config.yaml
num_hidden_layers: 11
hidden_size: 192
num_attention_heads: 6
num_key_value_heads: 6
head_dim: 32
intermediate_size: 640
vocab_size: 4096
hidden_act: "swiglu"
norm: "rmsnorm"
norm_place: "pre"
norm_eps: 1e-05
positions: "rope"
rope_theta: 68100.0
rope_fraction: 1.0
qk_norm: true
attn_scale: 0.177
bias: "qkv"
tie_word_embeddings: true
parallel_block: false
extras: ["skips across layers", "capped logits"]
init: "normal"
init_std_qkv: 0.0351
init_std_o: 0.0
init_std_up: 0.0351
init_std_down: 0.0
optimizer: "adamw"
learning_rate: 0.00196
lr_mult_qkv: 0.7
beta1: 0.95
beta2: 0.99
lr_head: 0.0107
warmup_steps: 223
schedule: "wsd"
decay_fraction: 1.0
decay_shape: "linear"
final_lr_fraction: 0.02
batch_tokens: [16384, 32768]
max_seq_len: 512
doc_mask: true
train_tokens: 138000000
max_steps: 6048
dataset: "wikipedia_en"
Each number is 128 + 32 x the weight over its row's rms, rounded and kept within 0 to 255. Layers, rows and columns count from 0. The size above them is the row's rms in percent of the matrix's.

# layer 5 MLP gate, 640x192, rms 0.092, rows 0-48, columns 0-63
size [ 93 105  96  91 100  95 110  92  92 106 100 106 106  97 102 104 103 104  95 104 102 102 100 105 102 106  98  98  99  99  98  90  98 100 100 108 100  89 105 108 106 103 105  97 105  92  97  96 100]
[[125 143 140  82  67 118 102 154 143 123  88 139 169 115 179  64 147 124 105 120 139 106 189 172 148 195  91  81 163 139 139 108 132 105 172  67 120 170 104 103 115 130 166 103 154 181 153  95 179 150  97  55 124 117  91  72 150 135 147 116 138  86 175 118]
 [135 126  88 131 126 117 137  88  67 167 137 144 176 118 121 133 139 117 102 178 157 143  43  76  85 140 159 126 113 137 126 113 152  49 127  43 135 120 106  95 194 129 160 157 119 133 142  94 182 122 110  78 160 130 121  91 138 122 150 137 110 146  89 161]
 [173 149 110 151 157 127  67 103  96 191 135 153 118  91 157 153  66 116 134 108 131 150 114 131  72 156 121  77 165 149  96 158 163 121  45  77 130 126 170 156 123  86 139  87 105  87  97 142 141 141 146 123 111 109 113 141 177 153 123 146 154 104 159 163]
 [109 108 129 147 134 129  76  92 147  66 195 157 162 195 165 162 115 110 103 162 151 164 188 130 121 115 192 167 170  95 134 116 135  95 104 136 151 172 141 205 172 100 142 132 125 109 131 127  73 131 122 151 199 175  98 156 122 114 122 155  76 129 160  91]
 [134 158 100 134 147 148 110  75 136 113  97 167  90 115 128  63 142 117 182 122 168 105 102 135  88  92 131 172 151  78  39  95 147 117 130 134 181 120 143  94 158 131 141 158 107 134 114  80  92 147 193 177 110 181 111 117 143 109 139 105 138 152 146  57]
 [172 116 151 136 187 118  89 171 119  97  92 156 105 141 139 154 172  89  91 101  79 111 117  88  97  84 133 104 148 101 126 131 114 165  74  69 154 156 161 159 115 149 122 117 136  77 100 120 173 109 153 120 166  56  85 201  89  95 110 118  88  84 111 109]
 [119 153 117 139  66 138 157 114 105 182 110 114 234 115  87 148 161 125 167  44 150 132 115 134 145 117  87 140 159  95  89 155  95 140 134  75 118 171 104 101 186 137 117 101  71 122 102  83 116 101 119 138 158 124 161  90 100 131 168 171 117 132 197 115]
 [ 82  97 100 115 191 110 147  65 157 135  88 131 118 122 135  95 162 158 132  66 141 135 127  87 104  98  92 101 185 143  84 142 153 173 173 147 169 145 140 114 154 114 138  22 136 130 156 116 104 120 135 122 104 131 172 195 156  91 131 121 117 116 177 126]
 [127  87 132 104 100 141 125 130  97 165 154 120 125 172 167 139 126 151  75 132 200 132  74 136 141 173 194 129 165 121 133 176 123 160 145  81 124 113 166  99 135 114 158  82 154 122 132 199 117 152 167 130 154 137 155 116 131  93 153  90 198 107 154 177]
 [164 102  88 102 137  88 124 115 100 148 156 116  59 151 137 205 119 107  96 129 130  71  27 145 100  80 190 124 113  80 100  93 103 133 120 114 174 116 115 137 124 127 129  67 146 192 131 147 117 106 127 135 144 137 196 172 140  81 126 131  67 108  53  90]
 [147 161 130 137 122 122 123  84  92 131 163  82 114 141 204 114 158 151 125  88 145 142 129 124 167 118 116 102 119 154 107 164  91 154 136  66 112  85 139 135 134  99 167 144 159  95 108 109 105 132 149 160  81 127  80 119 125 151 157 128 111 158 130 133]
 [ 92 179 162 122 186 138  66 151 195 134 102 128 135 136 103 137 139 149 169 106 173 235 110 125  99 160 140 127 160 106 109 139 149  90 155 159 132 126 131 153 141 144 123 123 115 112 139 120 121  99 138 164 175  77  82 126 107 157 168 159 175  97  98 125]
 [151 119  97 163 147  82 104 102 141  89 145 118 133  64 144  92 115 136 178 109 144  77 133 116 100 118  97 154  92  98 153 137 135 123 163 116 179 123 113 121 113 135 110  93 126 142 119 177 126 119 134 104 126 163 179 112  85  90 117 168 182 118 104 152]
 [167  53  80 126 184 112  92 181  96 153 159 184 139 155 166  86 185 135 139 107 142  95  65  74 102 154 106 131 132 136 109 136  98 198  88 153  88 165 101 104 150  90  97 131 125 138 137 114 174 173 138 115  79 122 114 122 144 128 172 146  98 123 170 134]
 [138 137 157 137 108  94  79 116 146 111  83 135  89  82 135 123 129 119 151 183 149 126 123  97  92 112 130  72 225 103 132 139 179 167 143  78 116 169 177  77 168 129  96 118 125 164 199 157 142 116 155 126 128 165 189  92 138 136  63 128  66 163 117 160]
 [122 162  86 181 175  72 121 142  70  72 126  96 169 100 160 133 205  92 146  63 188 129 102  98 128 167 137 101  99 124  98 113 102 120 161  94 170 106 196 157 111 194 115 112 145 141  80 118 116 125 114 107 116 136 134 140  73 110 158 143 179  66 118 184]
 [111 129 117 158 113 163 160 119 111 135 165  86 184 139 100 118 211 106 112 135 123 112  83  79 159 138 154 110  86 124 156 111 119 156 100 199 156 113  93 114 127  99 105 143  91 115 136 134 150  89 110 137 161 170  95 110 100 133 129 100 170  75 121 142]
 [144  69 102 135 208 115 167 122 178 100 148 194 150 159 118 151 113  93  79 166 139 155 113  62 137 101 145 163 141  72  77 144 117 132  93 133 157 127 147 110 168 117  93 127  70 126 119  85 175 152 147 105 178 145 192 124 150 189 105 162  96  87 138 170]
 [182 135 180 115 125  95 115  94 220  88  84 112 159 154  96  77 111 101 154 194 102 180 128 139 119 133 151 135 147 101 109 166 159 122 157 145  69 104 108 179 119  85 125 148  98  75 176 116 114 208 161 133 185 135 115 142 143 108 164 102 128 128 119 152]
 [152 134 111 136 134  99 165 113 170  92 112 181 166 123  74 151 119 170 148  90 176 137 121 138 103 194 106 160 173 125 109 164 129 147 136  96 110 194 187 112 171 105 104 109 136 115 146 145 105 140 105  62 150 104 150 143 127 162 135 210 143  67 109 142]
 [116 146  99 112 157 144 155 108 106  75 123  77 109 138 124 140  94 185 165  61  57 132  81 187 163 154 119 195 117 137  92 115 140 146  83 126 201  97 125 140 118  74 132 151 115  80  94 115 137 129 170 173 127 127 177 139 148 171 121 173 121  84 110 181]
 [184 139  99 147 130  33 170  82 120 158  96 154  86 123  86 148 144 123 156  96 148  85 130 102 147  79 137 109 128 108 115 102 149 144  97  93 167 127 128 132 136  99 110 125  74 143 186  91 110  83 132  84 127  99 120 116  66  90 142 135  88 154  69 145]
 [155 114  99 105 127 130 119  69 153 151 170 161 219 118 116 126 149  60 145  78 194 155 132  97 159 123 124  89 171 116 133 192 185 126 145 128  99 113 100 160  99  56 120  85 136 145 138 167 157 177 110  64 142 124 126 120 139 142 163 133  74 155  66 111]
 [143 112 124 104 147 119 111 165 136 116 154 109 125 152  93 156 158 130 128 110 142 185 138 126 138 136 130  49 121 125 149  87  82 117 139 134  94 123 144  84 218 122 157 110 185 126 108 122  88 131 136 105 128 147 147  99  99  99 150 189 129 149  67 133]
 [125 107 122 182 142  26 113  99 158  63 100 139  82 116 180 159 185 122 192 126 147 110 172 148 142  96 152  59 172  85 130 127 111  86 142  94 148 165 142 110  69 168  80 147 126 116 140 117  81 100 161 126 161  99 150 125 170 152 177 164 114 162 120 130]
 [147 136  83 105 128 130 152 148 137 135 129 133 165  90 147 155 101 148  61 130 149 141 120 122 116  92 166 102  59 114 154 113 117 120 219 174 108 118  96 115 162 145 158  82 181  95 130 117 117  46  97 117 128 138 170 146 127 193  94 155 151 129 121 217]
 [157 179 148 123 117 148 141 176 143 114 123 110 144 141 134 129 115 117 134 153  81 189 120 111  99 168 150 147 112 125 148 132 118 113  75  64 173 103 126 136 118 116  95 133 147 146  98 126 125 159  87  93 188 104 156 176 162 161 154 118 119  82  81 132]
 [132 105 105  93 119  80 130 163 133 145 117 133  69 173 123 173 113 172 126 121 197 159 146 127 219 129 111 148 123  97 105 183 100 140 118 174 138 146 121 126 143 111 165  98 138 104 143 123 180  87 134 141 177 156 203 128  66  84 150 123 150  82 105  92]
 [128  58 118 144 139 124  80 162 141 119 158 139 148 130 152 112 153 138  56 104  92 184 112 151 175 166  67  93 133  95  92 136 152 110 133  89 111 189 130 165 137 122 106 145 113  75 192 137 107 124 171 126  90 163  90 128  78 131 103 158 132 128 149  88]
 [ 88 181 185 118 167 135  66 157 179 131  49 152 107 119  66 118 129  40 130  99 204 131 177 137 146  81 115 162 120 174 169 150  89 147 128 131 122 152 146 102 147  89  85 123 154 118 102 110  92  93 106 117 123  83  76 129  94 132 113 150 119 127 174 119]
 [127 158 149 154  48  51 164 103 126 141  68 172 113 112 144 109 234 171 129 144 154 152  53 126 128 118 130  73 143 105 109 149 147 128 115 128 104  96 124 130 111  96 145 140 143 120 218 159  75 124  86  41 122 100 117 175 134 144 126 116 149  99  99 107]
 [129 100  37 142 187 112 159 111 119 150 107 184 124 126 177 134 101 147  96 205 103 116 207 199  96 152 119 109 111 134 157  83 109 120  94 108 185 158 132 160  94 145  85 137 134 121 103 114 132  99 109 191 116  85 130 120 182 122 117 113 117 101 127 106]
 [ 83 113  97 125 113  96 131 125 101 158 118 173 110 142 151 152 102 103 133 105 164 146 145 135  59 132 160 142  91 129 117 153 121 137 185 107 148 124 118 104 152 170 190 138 156 102 132  83  72 115 105 124 156 105  94  84 145 117 121 123 118 117 181 179]
 [124 205 122 124  92 130 163  72 153 104  87  98 102 106 117 142 112 104 100 145 172 148  98 123  93 115 103 121 111 102 126 114 128 150 140 123 130 148 146  57 132 175 133 164 103  82 104 135  89  67  79 160 105  92 145 157  85  79 112 103  90 145 154 130]
 [177 142 150 124 177 138 122 116 144 110 131 113 142 139 186  94 133 126 173 116 111 115  99 172 126 130 141 107 187  88 123 121 164 141  97  99 117 167 207 130  68 157  82 192 149  98  92 126 132 143 163 147  95 101 139 150 126  97 133 161 202 104 114 158]
 [135 101 133 151 173 106  96 186 114 150 143  93 170 102 139 122  82  94  99  76 197 184 163 112 125 114 121 115 140 130  83  87 107 119 154 128  95  67  58 153 121  91 119 128 109 124 130 149 148 154 162 115 119  89  82 117  56 167 157 106 153  81 112 149]
 [152 135 134 148 103 146 124 148  66 150 140 168 153 148 181 160 109 136 147 133 175 136 106  92 138  66  85 109 168 127 106 125 167 116  45  97 142 103 137  41 149  80 130 105 158  81 160 175 147  61 115 111 132 109 138 112  93 128 133  70  91 109 144 159]
 [145 178  82 149 150 105 126 133 174  82 145 110 133 147 161 186 147 122  77  97 181 201  89 134 116 169 116 129 127 137 145 116 103  86 140 120 180 179 110 104 141  71  73 151 100  74 129 161 139 189 139 162 145 140  66 103  84 149 102 163 154  79 120 113]
 [164 144 107 143 142 104 153 150 119 163 133 126 116 160 141 185 170 141  82  58 146 119 168 113 142 142 144 114 115  85 155 113 104 110 121  97 154  81 121 126 178 164 140 105  92 133  96  91 166 125 116  87 160 122 126 149 154 122 135 182 136 100 159  87]
 [168 156 125  65  96  99 161 125 160  99 101 140 149  70 126 160 130  49 127 146 100 106  64 114 158 106 116 140 169 101 107 139 152 140 127  70  97  82 107 175 134 158 125 124 124  95  83  73 164 140  64 113 132 157 118 126 161 134 143 154 108 110 137 118]
 [222 138  98 174 166 112  95  98 116  63 117 167  92 113  89 110 182 112 129  97 167 110  87  94 177 122 169 167  88  50 107  59 122 134 115 142  86  87 188 106  79 115 111 134 141 182  60  66 128 151 139 135 167 124 123 167 129 169 174 171 161  89 160 129]
 [132 140  68  73 172 183 114 108  97 111 150 133 122 138 134 131 153 141 162 151 144  97 106 144 105 133 116 135 151  88 142  59 124 162 205 139  66 145 109 121 138 128 186 101 163  95  77 122 151 161 131  62 120 120  79  98 128 126 190 175 136 171 108 115]
 [131 180 164 152 154 134 108 114 158 115  83 143 121  72 139 192 144 117 115 109 133 140  97 113 119  99 139 123 137 107  69 139 122 135 123 149 139 121 115 130 113 132 115  68 156 106 131 165 102  78 121  87 109 126 142 122 109 131  83 146 175  85 168 160]
 [179 160 139 109 129  85 112  59  85 110 155 138 140 132 140 141 114 104 120  69 142 168 150  94 189  80 135 151 129  92 193 152 155 115 123 160 123 159 148 113 161 130 112 160 166 178 150 127 162  81 225  52 191 101 163 123  71 161  93 103 163  77 132  95]
 [128 113 115 138 128 107 165 152 136  62 112 175 139 134 136 103 150  50  76 122 173 148 138  92 105 140 177 162 116 161 130  94 178 145 118 156 155 151  99 128 144  97 107 128 156 162 115 125 157 102 124 138 193 195 109 120 135  60  97 140 132 126 136 148]
 [149 178 116 172 143 162  69 149 117  79 157 163  47  66 141 146  63 133 167 143  90 159 187  84 154 172 124 126 131 192 146 105  96  88 130 184 130 154 121 165 115 136 119 112 142 141 138 170 125 150 138 129 113  78  71 136 179  84 123 128 135  99 149 116]
 [171 152 160 152 134 111 114  93  90 195 169 132 153 175  94  86 108 115 165 107 137 122 172 137  90 184 119  95 104 108 119 140 117  85 156 120 132 112 157  83 115 146 100 106 114 100 122 160 123 141 199 116  60 130  99 135  58 161 153 122 129 176 126 162]
 [101 111 128  97 158 118 134 138 117 175 118 114 155 126 123 201 102 171 146  48 103 138 131 100 130 155 129 127  78 123 112 113  81 149 123 116  34 172 155 146 123 121 141 123 163 137 113 142 128 163 119 124  60 140 128  88 117 191 137 166 154 128 127 142]
 [102 157  94  78 122 100 152 141 177 159  51 112  89  87 133 168  77 121 118 147  92 176 134 107  95 113 146 118 138  77 141  91 158 125 138 105 169 116 166 120  91 170 154 172 117  76  90  91 146 148 117 114 177 125  97 116 129 145  73 116 110 150 153 119]]